From a checkpoint of a small transformer trained on Wikipedia.
Size: 8 layers, 2 heads of 32, MLP 256 squared ReLU, vocabulary 8192, 1.44M parameters.
Architecture: local attention windows, norms scaled by depth.
Training: a variant of Adam for these matrices, 107M tokens, 3272 steps.
Each number is 128 + 32 x the weight over its row's rms, rounded and kept within 0 to 255. Layers, rows and columns count from 0. Numbers have three digits each. The size before them is the row's rms in percent of the matrix's.

# v: layer 5 attention value, 64x64, rms 0.144, rows 36-63, columns 0-63
# o: layer 5 attention output (transposed), 64x64, rms 0.151, rows 36-63, columns 0-63
# up: layer 5 MLP up, 256x64, rms 0.192, rows 0-18, columns 0-63
# down: layer 5 MLP down (transposed), 256x64, rms 0.181, rows 0-17, columns 0-63
v36 087:182190167083133097153128084117101107083093166117124192141137141110038120167191165136163116147157115127124142114123188103169125101110122105083117106181138106162156104128159164081144149102149114
o36 092:132173149159148090153136157192099096138104135119094138174148093124118154111117130131106147154158137102131085121190149142202114107173083079132080054132144084123134130107148169206116095073152134
v37 110:133098162129143109114121159086114159084115140162120125145134161102097160093101142078187173121110091187183102147090173143140140103101125106139061151066141137087116125092094145114053171092181145
o37 113:092124122103162140174141139050060089085181099114117186132177131082102135127128137154145132173161096138145038107123137085165119154161102153169136132084175138125156116106086137146154134109171127
v38 116:078117090081096145130100193109130137062140158099111145077152070154173126149150138165107096157187116205126127074191144114125075104139115119176092140141096122129132141106139157122165152110139171
o38 122:177126101177158139161111127141126124122115092104061114089174111115119118119156072112139101105148100156169134080136143122106160166111087116143144154137091121090178142151251072119148129074109130
v39 111:123094122046104126163105067145098153116083178095105180145134107183132131105059108132154088146137127174132117160184131072176187134163066103128137133143125099111110082114104151119120123118173132
o39 114:096147154156186159175108150159108122148124092112051130133123143190189103171141126106136072133127138130127073116155100151142156135123103122124103135109141122108103095152145118195129052068117048
v40 111:123134126096106130148132116129086165193067119056095099131145094039094098141124117110117156129126154115135128097124117094164109102123079094134171140093074153113128084081109073129199082151094133
o40 111:079130117093100136160118128181142141169127145108090134066061087101107074144169159102116130133064199119190143126130112118115100135173089101142175111135156157160120084097158070146100098136093128
v41 104:140128126186167121092115126155154123098170140167121114126103175191193147119110160170139146083133108135111140156146068172158140143129134171119106093178154118170077198205130157113109108138119073
o41 106:161114120148145068080141134085151107113158135133124114221106161165176163116105093142099142125150084150064146179126121121107124089080170197086096128121086150126093143136115184135153177157139118
v42 098:122112100192148132169128107097184109079161144127145149117092068165162130198166176200147121090142115186110129123145106131111079117112178179166088085147146098153128131166144146141160153106101105
o42 104:173115128162127113092179114133116125092136090111131125132116104154135226089106093134126143097190105141093209164097142150099131122115158122111065188129059122132143140161145131139149192130088162
v43 098:103155078176106151132142123141162085121171103155163115136066187083118135131132121195157140119118057091071146137108086157102072139129172167087104085143117156120123150151162127094087151124184150
o43 099:185094106094120088101162144103118128088138205168183124191140136124119172090114150144140137105176108127087149092137167176078075145127144218135120136135098088113117107160145143117124140173172144
v44 116:103062096145138150171121138102150115162094146090110124094107022137164100154149111150107131086106118174126155060160109109164079116138099165171137125125133135113129118144127094141215101135069139
o44 119:144138123129081167143124104139155150157141107096084107084057073126102147116114105138122092082122179152143203147088120134088127118119159097096133180111104153143144099139193078136137139148034158
v45 109:133069086161132168141139156118148112124093177165132122099132110179130145076200080141105110087061093136142154159144048174145117124120154132130095141146179119149124161148135179165177115133075147
o45 111:151151103139126167099106160086144118116098113151136094138060129137098171105104108157088085087125109104107162165058160124105137143138223042111113153114091133122153161137153176123182112165117136
v46 127:145116069090109129180126048150131098153118113123120140173064110161160061152089145124133148145110150147103149185110072125198152105123096134161184121141140097127100085111084092128116119113093078
o46 130:087144117131120122114144112178153103129153099112146121141062102184177124181111158102101088131129162118142168202120085137125143103087080145120102176112163114164047059131112127163134085155128084
v47 106:151108110133142110155086106072122167096146147114160181140138103151150087173171163053152147061123125165105135151084089078154136103076129086168182139120164095172115149118100145144133170170092121
o47 104:053097100143135141058087116104096075093156125069121100118070090164153163159136134113136157122138115098163146214115104109170155118108090051132114148107159104143156134109122155178151150111115130
v48 106:078133103088102099139112088159133151095149152126121133127119094177220111106056125092089112130112176145115124187156151066159173138148086107157097105103124082088137084099108159128100124143076148
o48 105:100104138136148125148136072186155129106132096094115142060143150163210127176165147110129048081147114150138079126106103112134176145065105159116134163137138127084114141124138112146143049099105093
v49 123:111183095093068142132141146166143117154131092082170130116093072133182095131158074133089078167094138115117170126193110062118148120197113101137122164131105105149135081095161120114166135141089152
o49 123:113139134132135130116108105248163157175096168133142085075143121147144119177154131103129084116117160112144159101094136130098132135091169074127139125174118087122137122173214082113123069128128135
v50 107:138160149136130148142177121181092128189101119101134092128144170095100143143095124149108110162078142099193102079130153107060151175119113089108178173149146178116123126091157114124095066127196157
o50 112:138131155161141131132129135142088152191084182145169129110141199156134040120127137140136210153083165104165117081137126139122107138151178117165170082127170159109154107157118127114073092151146096
v51 089:092124118122098062114109104127142093136153126147101095127104114123171106095113097166112140145126116147082143143176110160150123102164136099133062083168098114182136113152111074119162161224040110
o51 085:074116131101058057119136170175172145088103114140097112128098067097154135149129143121105079090125138198082135126107106087055133160077110109123140106165125136119072126142173085117126123122138162
v52 086:160128161139107106063119180120128144158129106179099126148160133090087120097119141120091142113151255089048112118104114140105120146139112157099171125072156154154145064118124112113159119152129123
o52 082:077126135060110126158138090124151160147098135150158086111107099068146094082142132112108121156074143150109113106140127144156144079137100189099106145154125149139100122063044104056124147102137190
v53 087:184147220122166142098208100142113157156074106105133141124141166122083177072106127093115161152099140133176117129124140080111155158140108121109135181095170130082142082128121160133181095109134101
o53 088:113157162112164162175133122157110142204135123141119135134163129113109128125143140147119170154032161084118045154117101134170107098153202087131131126139146150162123160105052177136156114139099128
v54 116:127060115189175148118142180106121144134182157150150140096180133137093172094138117074157145097167084175075119162121099173099091174136137137138161126118147081123102133159122187147119186172150137
o54 112:153116113138186183112101149031083110076133144091163085164123135104093148140129148146166169076107076117079122126127129138108136136136154138090116149103056116118130164117088136133186192100126155
v55 105:106103122154143127116143193094134116123111145073138148124126063141189143211192155072153111142095102155136125097165117137104067116138088107171149173150114139123114157118131117126219153111132171
o55 105:131113084163155136095098133128090147118133165078108103127109125139070135140115069118152144113100145131170139131109127123115134104131149041147147160126118174179186111112247070132122132100080144
v56 107:128197137107094160082095168136162131144170092143140107124082095127189103148172092195091112147070175122140151086174138121088125124121161120132103143144137166206153126105163122075093131160149150
o56 112:128139136112104076105124113168136144158100170174146093098182136114155086091151092134105149188182127161138178066112152115102142114046180120144124119160151095097158124164183118081110108129158178
v57 109:081119163137143139121135102129172137093109157177134087121074171161123149079045079109107155109040143088133119163094122158114121153095135167139085121069123165076166104136124148103105102148158152
o57 111:131103139046111138158183127082138151102154115178147147140148155080138149078137148196128084131141100153121053112086141144094130127101161195115128192122136118098132134112095181100131075160095113
v58 107:123159089084091138177099134134146121134158144056178140108146094138117111205201138166099097139182075171114151071132104102155125133154156118120102063170121105148125169162155128121148110171144150
o58 107:201133155156126125091118159160158127136125140115116105095122116137160157117135135097181151113150127110127225108178127159118101139115099119114136096129105111058170153161252128177126129122145147
v59 108:162103161050170131179161095082111123101106122142149164161062097157091129131094181147137152125142159165109127100138154073205146141130111153110189157107153121142112085127081110109140132115116062
o59 107:079169161101114119181144111134118108150172075135093143137146079149167125135099159139099136141102160129139105171135089153187141067105079123081062145087133130188083070135100147165134151106081101
v60 110:146202111157133161126118194122085142124096114096156103119150166115132118169169129109105135171143069143165131094092144091079087129106080099155182205137118142161156161083184139130149147139171152
o60 114:140105117189162143108109145151074122175099188106146104127128144098079078133131084139132196125092122111218141099157147091164090116131150094173183095152140083145174138133193135117118136146125125
v61 117:141182103086106120091076154117114114090166095149114126132148136150155120179159142227138085194194116150133127154147129175083120102107127103133105108165114086167167113127165151090104164149153175
o61 112:152131153194186085094116160168087123102066123123116129134173147112120103124133086093115123162189087152140152056169126129133129149090096132148130119177126065079121152115187122103114136103191159
v62 115:138025095096153143153105119151091154139113132153108154116158155110117080149103142146119124081156083190156118071082149129184134128138137130174147110069134148124120142104076101148063082083162119
o62 117:162152124128120165175112120054120091139173058113087151122094118152157108129135171129172125132148146142172193137136102136168149164141082216159155144072187149113165101116084121102143146113131112
v63 108:113114094195127089069106180131123124156163114152118112118086134097182110086135100107169153121117058135111165121140120159118081097193133136148097145121086123171105119132111078120129193149042112
o63 107:085107079115090084099101119132140123107151151120128117175098068100067161181130134150126104107135130176116158118082136067063123143114172152145165109126098121179093113131138068084165180129129192
up0 103:157098143130166137097105135197153169117115096127100148137173167098102177122085114166066123176179152100101121126130123130099073126115113064094082123110098131098103094124146151202122138183170175
down0 093:114110117120166128143128118135167048128192170131167101104096148119157142107138140100168127094100125129125107142126166074120136111144035084170169174129117165149152135086065117091094110081082089
up1 094:145168126072170159119116187117142152074147096110142130162134142125157078113172174097130148133148170113113140148148089153151170169107173155062064062143129194099123084130150147134072122139108153
down1 095:136111129076140110101106122082116098137126118113143127102088097101063168098096129094101177127147104105114133119144114165074126159132151161089094169179181070112166097102208109102195127184124132
up2 103:077105173151104134140109085180162132105129148097151120231145184121107085122135130105153163105112139091146174144130080098142124197143111127139109181162085160102113106138131132114059141151070127
down2 102:086154123114109168124165120175133093154160087143133019112100166109138120090057175090110108092137106120131126165122097138112109082140107116158159172105101122205097165126143118152166141138094170
up3 123:145080149159159107098079128148123116122178110094142248123161129159132125198137129149138139122144163158172123143071127155159111133121126110144138128126106129151041150094128147177082144132090177
down3 118:151151125116131106139129104109116179096098167088113150145128121184151124140145167120163142172140163104160079173106136124120143102121041057089183170170146106078074173120153169172094159110123139
up4 103:101062118153128135154154097188069166125125094098146134140108091092068119142102133188094136155199142144146141064089135133127104118132123102148103030104147111101122102135128183139089114141169131
down4 100:111099131156171142151133114194133093130142089129161133117181131116107113078118121109126092102126098073148154154095065076126172234140176179084113125116153137110183148155112146147151141099165153
up5 088:084131148152121136083136157139148127037146109136077114128109132232122113139070135144133120099068124127157126189120085120065105134133116109120105155108121141134123115168140146207139143141064155
down5 083:060168138081167156147111137124149124141132129086198137163161118094127117090162108175126142137212133157165088131127082090147128095131126084117095064065102094117089103119101167096085107126135113
up6 113:081091101100176113114125157157111084166164076101158117125193061143134074147059115126110143144171131182148142145091109123173088141154114118152110097093107158152128085113197128132159089138091155
down6 111:144116139140166113148145160186164078073083131169157118130187143128212079148070146113153118130127123126151125191102051129178111136153133104140108094136115151166178155112135142110107138063125104
up7 080:146117125068069098149120072168090098126172099180151146160181129166104113097095115090129166118116163181161162121095088151126076164092151124114073151087095118154152131135166153174155119149182121
down7 099:137187087161089130110140104176117096147120143165116140162172102149120142140152124128128143141091135160146151071122101183143119157083163062155120177108103068112118130159213164179138072178106124
up8 087:113133163123101108104127170111126089105089106219138144140214079086108088113123155116141116144105127124144146158162065155119135197074129144161150104137140152089099149088112179146145114124178178
down8 087:115128116115139135170108053121110109078170093080118122157127138092121168115087046160097097144153139137159178109128144114137139119048127109106123124177094176110117089184125145136140153063094178
up9 091:094056150145114150068134144152089122106113131142134110170136163099139116140178090088139097174107125127190155197144089130112106151117140072097125104081111124126100084124165134200117060111096172
down9 093:131171118075184146134115143113132126129156195130108115107073130157142151128050129095114160088115140138134082142131159146126177171169111187146113135101140151118163181207076112077143137159080116
up10 116:123109160126160155082149168157070132100158068134073137148144102164090071117116165095105132101182147186136155061098125159084137139115127148142056084139115107123129103111195108169147113167143130
down10 119:152065082146138131115120147126072110118155089137098109153133114099104118167118121124103035103111168151136080071190153115116147080118113137114097106056114156136158086134207109158159106143127092
up11 116:125122148092190131138166138177111106121137111154144124155203092177095154075147105123075202118124126135140170180058101098173151189118145117147126144145147137107115116109144172131124188167124172
down11 124:170142148153111168128145160124172150188124077084116089116129079112177167123132117087103095109146114080123144119125145122125118170132154090099111097089100082108186131192171046089139098118072112
up12 085:097102164070174098110122115143116134094163106182101180136135105098104141130181120063145121097159233140153120106114118139076106095127113176137108134131153128097114079082134178170136166155139168
down12 096:102113096128115159128108098088167090172133118098091146158131139133162108153110145127136141110142159147130161092120110099091109097152179255113184134065095185150163128156095122141166124153118111
up13 094:107089133096159106073129156135129142105053106155118146131141139167171109058167102158113160170187140118089146128138167098137139110103087156164133062124133105142144057168187097155110080120144158
down13 092:156150112110118121139140080149116094096137148120183120114156110101108113169094123132133085134122065129134113182130139142071146113143009134143114146111122160112122109157234167117103154096144174
up14 125:118085120144117123071122156163119067048108118074131195161123158161158164153170097109141138109154140173144168111077122097131119204151108103189100144129126157114098100119134186130089103155108139
down14 119:136117098128142070165176135109141134074112182119132140165119142145151070098130103145134099163117161129109132136103067110107122155149170082166106120118222092118186189198123087150091121136110152
up15 091:119092156124126151122194125122133135070122067141171172143145164146144138096162099135113107139156110144136158071098154136153157167077150128200081119077143193106104167136162178159165170173149118
down15 101:125119076147133068113104098161201172146142116128125133130124148148189135129120107149128090085112210127168155163133178168084191099141142085081102129129121111120125076150196074137121126097118108
up16 096:133167172095149130114166115123125109158136135128148175146120146158129137132109063172092151191098151166159115124105067114181092165099146110109062110103128153186126111108090145136184055147092182
down16 101:142100164101143154204084165102141084138079139111119156088123166178137115119121107107137076091145111177162118064115116124129115085107141021128105119122088095119127140154065118134162108108169114
up17 081:092076114112189080083129110153141120106127144153138224133119089194102108109116147106121120125164136131187129063116124069103180153181112099174085082104150110112119135149157149150140164111140126
down17 082:126163151101110115121185119127087134080127163134082082132112095133134128098081111128125158105085165160080147126107163181110152100072093102139081209126061186126152119124132127067142180103103142
up18 091:182103159109130107116052160143128113136109149162137093164146091120088113177092153085189155141141145129147151138131115130111139205075109105122061082148122138161061103153151145193120118149086106